{
  "num_hidden_layers": 14,
  "hidden_size": 192,
  "num_attention_heads": 4,
  "num_key_value_heads": 4,
  "head_dim": 96,
  "intermediate_size": 768,
  "vocab_size": 8192,
  "hidden_act": "tanh_gelu",
  "norm": "rmsnorm",
  "norm_place": "pre",
  "norm_eps": 1e-06,
  "positions": "rope",
  "rope_theta": 10000.0,
  "rope_fraction": 0.25,
  "qk_norm": false,
  "attn_scale": 0.102,
  "bias": "none",
  "tie_word_embeddings": true,
  "parallel_block": false,
  "init": "uniform",
  "init_std_qkv": 0.0463,
  "init_std_o": 0.0575,
  "init_std_up": 0.0663,
  "init_std_down": 0.0663,
  "init_mimetic": 0.5,
  "optimizer": "muon_variant",
  "learning_rate": 0.00688,
  "beta1": 0.95,
  "weight_decay": 0.0,
  "lr_head": 0.0084,
  "warmup_steps": 200,
  "schedule": "wsd",
  "decay_fraction": 1.0,
  "decay_shape": "linear",
  "final_lr_fraction": 0.0,
  "batch_tokens": 65536,
  "max_seq_len": 512,
  "doc_mask": true,
  "train_tokens": 492900000,
  "max_steps": 7522,
  "dataset": "wikipedia_en"
}
Each number is 128 + 32 x the weight over its row's rms, rounded and kept within 0 to 255. Layers, rows and columns count from 0. Numbers have three digits each. The size before them is the row's rms in percent of the matrix's.

# k: layer 4 attention key, 384x192, rms 0.05, rows 25-71, columns 128-191
# q: layer 4 attention query, 384x192, rms 0.0488, rows 26-71, columns 128-191
k25 084:154139129128133118118105078104104084072113141154106155161158122172093164150154136108119142128121153121114081099105083137140174105004082073127133077161131138123139140129171160125124075084091122
q26 082:137138152148098132192174121111095153121146127134116141100091177123116176134099123113178168111132072157090124071107101132130123099122114124115165113131170126044108078071125104108113120065122111
k26 085:129124156117107105086134069195134103152086134147176179154170156140051097099127151168137174161115157124114148106133096107133104130125146085152103148141167112108111100154074121104195148135052097
q27 084:170124146084150143168087139119118164131098167180147138112189192117128148128077113053100137125162087153135126167066135157093128157159131101176171167154127142124113167098107103078136154151119140
k27 087:122106105086093129142081081063118151104098115088143099153159091162183095125092134065106088150119094087090137095151158042082102138089186098113145197119102112081136140130106106114107094044120127
q28 077:136158123165139142092193112173104129120121191118114051137155110129080161107154148092066128121148123095132126101123080113156080076125144085115191105089100117088146144118092103115152157109100146
k28 083:162125110065095144096108116111126125117137087091084116168154116157109178162123110140140114051117110106168152132132122155109156079107152146118069137129077163196151182166128144129067109160170175
q29 088:055147141179144139124099103122119126119168185166155067139070081094166134125206150118166134124145134105163134095136154092097153136116148145162180171114121157081113186091112155171136108122111085
k29 083:083140108132075107095198113070100118102132130117128071126156118103142132181174082144119118145116176106192169147076104097146122135095122157084083141176115179146128130155160164109098144120065098
q30 079:112096048150129126131132152086098106127107144152125128145082063103103176149146041172186135165188170135109068140115158094120166142116091159143151136079167152067082100179103053044139102114151117
k30 083:151103161103137117157143134124117160159150093171096117084127118153161077130173101150144156140118096167083185189147138140133112117117140145208140127107179097084131113148140127100121165113120159
q31 083:098105139119111197098110155141081146067155093054150136180156160160124071116156112078146119129164155142080132101113106098114096114121116110158162143154166153130088097142104119156112149121133115
k31 085:166124169154160103149091130094128140118120100118128162122161122099150121137125139154118132127105095085045096050104122148181156104174119141164144181133161118077180155142184086129146079155112217
q32 082:138189075083153112164117136086135127116127110109157179169154146122158123180080113115101130163137113156147104165122068150085099128087170169148135140123118224089083127109066081140145089116132166
k32 083:192110100153114142037094095163108128144112154143108174108117075136100151093059104191129151130169121169127083168116141131110141171078202082158158102153091165104105118138110178147166089055108082
q33 080:096144140118095134123152087158070146057135079116161172131111163157144133103104130078165157101094105131116159129172137088088163124126093121120117169160128035126118175161162214113090096119127154
k33 084:050132154082153162150110103099159107147077087114178085131165170134164121133165117076128094181150084130112100132140091109163071115178159140165108099168095135088107154130096159080198115156149096
q34 077:138118123104114110180158129098131159183121135118132204135098122136165073094128127196138131115097175115139123183102096141116122178109122171166141202182130092126139142121118150138109067182135112
k34 079:179110107180093117094116149120096221153147164162097077115178134161107124107141107138143106193147133148100118142142114175145169148120140084171182144081147156142149126148171130129109113084147076
q35 088:140157138101125097136183151100136166105107099109101168148159116110133085124118157168110145165069122123139155108144088068152132116085139101078127110124123151114106121117074139168088149093159113
k35 085:169093139158114135097072056159095109139101106106125153116123149058146060063082122144130098158131121083180097161150096137097098153191114093089111101155142118198138122144151115166147126106134110
q36 089:141177156098056127087135115109147130058130124134143120131120138084124136122082112148101105066122144126121146128091119066126047173174102083078129127086178173140098169151138134083125059119169094
k36 088:112071176121126175098161116127107124157081127154162142148123139100101117103145097090111157149110133095177209123148102102118115143146152174088091137129080174117132134125151064156122100120147125
q37 094:074090092170029125096129127124108133121160131144123097135028127064094137125132111077172089115136132137114110133143139124121139138195138148116188141076160130151146122147114154118127139075119098
k37 090:142081159096124109127128110136136103178115110163133135101162166206116127145132175130086153150126130136135171153139163191160073066157144176048062105143108117173158098139157070050167079185088139
q38 086:105138117120155125098063194183093125114140143094141109145114137096111115114211159096136111155073130148156109136131139132129168125136097089114117119220179106116114132154156151216100063130128122
k38 079:120107144119099097134103118069143141129103064212126131180066142141154158120118181109143146134110128139062127086055192156163102116116127168149144115074102091099130104114073163151123135127089163
q39 082:167195202175117164162173176204123114169128122087137208204119090072130134083119114147124142152138114129140125086106082132166145108137120154092111094123141135080108111109134102065125165162112136
k39 081:155169068129148093116122130142157104153164116212091136064138131091127130146107119137168149132072117111117165122172129117143145144088138140171169141151185143172140079092147146134128132182088102
q40 076:147081142184131111138139167099090116166173140055160157157114100130133122165088180058135159135098114152146145114109120106129120119096073124127127136152108070098138068060159064135073143036086102
k40 079:123129091122079098111120107134098208100121130124137104082057161159106207109107099109144113151123191138113098133127138169123151104154125182179092159117076140127202147111071119127113114181158101
q41 081:155122134107169130178117124108159147134142065116126116115096138139152157104170110171082151131113146103083164123142129141071117188066078088125137117104100139141144181155155135107147097172106140
k41 079:110120138218140176120112126108119080170159107126152168135183068096109133132205075132190112152107076092139135152121081118079165115087135108164160133085138146116104107105143125213088113110122128
q42 083:154101162182096157124136155108084095119148157155053148051185127132054127134176160132112131107125084186171130116093131143197156084137113107096173094127090076121132192136222156128078162177156142
k42 079:092134111125116126084128141155126119085150128162096104194108074166076165165131181058158092107152162115122128117165111116143164204111101105098143140155081142174130198123141116108177123203123133
q43 085:153145150145135126168144159129121141161166085092119145128100104162063132153093151129120107094161177140169097120114165115096064087156126107092123161169170134125122158115177076195148154191180133
k43 089:115135152140119097140187183165146124148093105169175124140096146080102063131147109187115142155089164083123120128124102167193075146149151090168137139118131140123113133096082135122163154164171123
q44 083:143113128156143122109078139133125073177156150113106099124109089137117054121130149140197125131106080098084139169136084074166141093159142116167166159130125118151088111166157096128168132156166179
k44 084:190144135108150148181133176128081149065070147126109077161155180106152080128160135133103081090157124126110130144097118125109164133183105138113157157146125065085097174188150194122083103091148136
q45 083:075164137096201138186069152106186122172139133193160140155089083112158146156127167127169192107144080101115125122108158141148178088133148159150149141147129136136111159145179144184138131167095144
k45 087:137108119140125136135193089111135076107074135059146096125160150098128101108135149162102144130187114087093124088129154047147119144159165119116127124183130132077105057158129134151208093106077094
q46 086:047118130130104072101123134133140139130056125140170116169161123130072116165144132141101097122092114115103118120172091132086120153125171136101065151088099125084133128136075132150108196160128116
k46 081:112137171123124142129150121097151071082138145070123091183147134119155133116088122133097130074133107132129144183096074131153104137149141131051084109141168138130125088119158137153117103137132180
q47 085:127133123098220183208201111133128111071120157115105130185149053088126094086131149177096145146099127140124163132097123133164098116189068094142096119102148173089123120149123180165038094125112126
k47 080:112122128115176130098056076118110142105142114122140200062142091146134126141067103148130148150150104135136159160136156143071104082138127173096069098102163176199062143186208104095166101180130132
q48 084:136149086124179177142119133113129107126197133119176151147153119141136183188099094118106105134070162103106080133197198102115077104141161066134107115102176111200175133159118128156158088100104106
k48 082:100164207118075147114111173180172148127125125127098172115066103060106121103122172155072225158109122088131066111130148155169108132111192153121159069121122126122140113113079063145120146138121120
q49 087:072125079131102188081122094091128114162124123168198118117181168127152115164130136050140026126181124138157109164094144147197117131134157135120199126136108090163152139108113168094088172112128071
k49 086:126112155049152131166187088139161111095167142087131085138122108201117118185221152137095115116148144145187088166134173174147120138131172120086073157124119145140160146094134154062151097170163148
q50 082:186127093099176115158150084087107174182111120185131168119174112077163113124180163144081105163174162133153136093119184178086140151117087132126103116089149090148075156145108133140133096172140125
k50 084:105067082089127173131123123079159145138122093121115099076135069100173150134099131091146072175140111138152124106115123123180185110124156079122120173076105168126095197163116129121096108120082135
q51 088:160143120129172090089145140093085149106187037142153158150100100143111158115136154106133145157162130140142129148090110138061097128119100082109095160085123104113155174114147175073141186124131104
k51 095:085154137161156101140105143181165138133127098120144164137090052145153219095141106141125143136152187151108049177113093122156136132099148094145077105131097154135122158072144089171121077089135109
q52 077:102132115065177120112067064185112144108151140178175151182130104106130064161115079191160096127131177154103097101142060045132084175085089146179096145156169122165147151189122133142082168133112157
k52 080:094128132158167153157130120146161097142117163066134090132111130098097056122089128095120063165154155112100106124142141095124139145123159105143127162132156122093101130115202130153173149082117153
q53 079:105156122100121158032104127128132123130152105114167162135126127090110113141145114138137125164127189082148149190096085153123117112139109109160142100121109128174164084074098145180134190150137133
k53 080:116114147177166161101097190094163087077177124071134160106086117177073139159139154142092098141098130124118063104120145163097204122074151141120083137153114141185169134103113087131108090151201118
q54 080:149139088166075138130169122102133102156098169185172100089180143149077155123126128133082130119148158098102073092107162165123085119141178118139149098086124166128118129078152057108180166116090069
k54 084:111161117080115120155191089128133135104134146106127107125156107085114085161132126151113129092068110124206157068189122166163119131196131125143134171159177195143161131108110094145110189125134159
q55 078:153119141062029143139146099140121141146156188110100116104053134117086130122192115138081105135127123166139169141070108096122150116160184153118124208133151074198141174177134162106102144132124141
k55 073:146130187126118157095153094158092063169153085150103126138104130116125087162114143080141068134116173143111158162161106139127123126105158108122098134152161135109111161061162138088155121094113101
q56 090:161118133161154098159114108140099094145124106089119103111186145112067142127090122165130138135067186102150166138151138138108085146113155111121103134089112087170109142195161095119167132152187099
k56 088:105103154208080121170138127144142151134114174129127156109093110101144146067157146141164123127126130100092124169162104146099132132177177095184163117203122159136078086121078064155135148097118129
q57 084:123104151128105161073086121159145157121096142111103171125111196090104230091179116123137060130118076114124128150065123112127179158179093104124143181108159149081131122089139131120080129095159122
k57 089:153171160087090121074139086146133092128136040102118096185150104167071101174120123128153122087121165081177188128154206112196111134035155136128112104139102134139115216157116094103117096160154135
q58 082:142123094118108150165083129131175103099200119108146175089149131154152132173113091117153081085130106150092076121180123089094189132115130158202118141089114178125138139132135115071148119198142144
k58 078:111146168133123081097194187147146124153134167072137124125115142076181134125161124141111212101178099104139121168141180083110076183106171123136143165098113118074115129100087094111138096162111109
q59 079:093067102095151158119102117137102085076079123109156100021072187144137115197075104136118084136133128116124112159129095140089117140103139131112160184122142073178090170129194135134165183126130134
k59 080:135118158181163106121127119132125100128114122118142168202157143080110186181119157139173103145105122137142129111139149059145071060049126136097130110137107139081088142143140141105135116124128111
q60 084:161112135149137121189155170087090124103135145105140090147134117100172189123124126144055157120134139107113149150131112114139123192131091116168160175101131164123206146136133132126173065141150093
k60 079:087150074108059108138148170157155109141115121155080151149152081120137160177159143100156184077153085152086212090154086130151118089129080131191136097153088115091184142069134125145182106136144132
q61 085:110155171152118170077159105115073201064158112125136089134117133129146142134082097154178065106137143115100121088122167101166094151070148114150138177130158159132152119121128093163164116123083169
k61 076:093135135118090103130110137073150141105119156105142111078162145075099094146141076111165144089110099142135174120150116149119105118132177108112138107145122129151094182115210122135112189152110120
q62 086:121127117102111141123112084111116103094110144130127102115091178120195084152147066096088078154151134119114113109143145156076137124131171138198176104090077172150131121112121111042114138124128184
k62 075:058109139127148167108114099160109122158184159119122111139195113151152145159101103097142147136109128128190091133163092116099137095099195076139125080173082114085095171081084172064111105177095142
q63 079:127121082120124207120157109158042119078119146122072131110185106145107093114127149154138055145171164128145088145159126140117123068148136120106112140147113139101167174159137093085109096133159111
k63 079:128118133143090089095119209149107151130175140189099183109129120099115150122255129080161151132088132170065113171139150119149103102141134161094166128108166143102116132146151182135075154134108131
q64 088:083156112104063145101102203089112148082098177133088078135082085149167153095148186188096147122167118107126128123094123097173146141197152118138126120140126106095122086110131103069113162203149165
k64 088:171141110119101169114125128096130147133120173156117148114198149114153180160158105186105042062118152129127165123070194125123085124120120166050140150117083109094137159129155154142150106127103137
q65 080:142135146092116139100172086117095103108092128102141123171122156107126125144133080141140157117156124078165172134094195150117135135071141128194114158090104056172119126123129127138134121119183133
k65 077:095090176167131110107094132125145182104162155163136091136112120183107114107142117147114115185127147151173146183090064124151148095159116123168126086134142120141100172140120081089035154176131131
q66 078:118140085093088113089101120156112093110122164142218124118103145176132099160069128095154094119159189133140123149069095132167141093124155126134107119152173111082062116173137098118091078149098171
k66 084:131135162108218108140176153177099171130141104157087145082108167135136101096130114113155102137105103164114133122121206117169118075124115175161131120148136133106117133144174145165125124088130175
q67 087:138070158187117154157135113139156175151103139123121090207113135123166131124072141092182133138192139084104124175130171108096111090146107153094105154145135128134152119076151167150160121137146139
k67 083:104117086096113066189106063049131136161112148163152131087151169126127136147173070174114152112130120141119133130114126157131125069198103106102114110130087117149126121146151101077127134148151065
q68 085:139144120146101116195124109104105053106107095079137105075128124150145082079057135122110114101130147120095121137143119137092135121117102089037098081106173132064125104080110110111114118107130144
k68 084:107083150061168098126126113177135148124120148119175098151098133117099076205126093143128091074153175201144143126166070120116187123108191128129120119097121128106108137156086196101111153152167164
q69 091:205160134171122115131139090094147160160128134115122084140114151168132165078089098163121185132136089098142162096173176159127171135194176105140085126163102119150123133096163085112133117170170151
k69 084:122129185162108188136103080133174149114177150152121128163120177160128138048133110106105123134154107113128121116154055102175130137127143083101127152122142135136152144205097102149141103094135101
q70 090:116168137110100123094125150160180150109083102110131170125081140122179113128122146103199160109101147140101145099119126107168138209078109146139135172142139078134123150159098157164079144107163118
k70 085:086106121140183123163151140104085075087089085094141124112167126126128065079078136101084108170145107072171073113129088152147111144116068107170080070089165107109128130081123110110164144066180152
q71 088:168126132130080196170112156132127095107146121132128120142150123068164187070083116084109099058107144121135156120114112133115104126169131136123150108139088161130154118176192172139141101133166114
k71 086:085135076093149113112125138134089112123179156180110106202154180120136098144138115104078196122145124138138121112171161102117100135095085098134110082178157152127129109116087094104135129192184187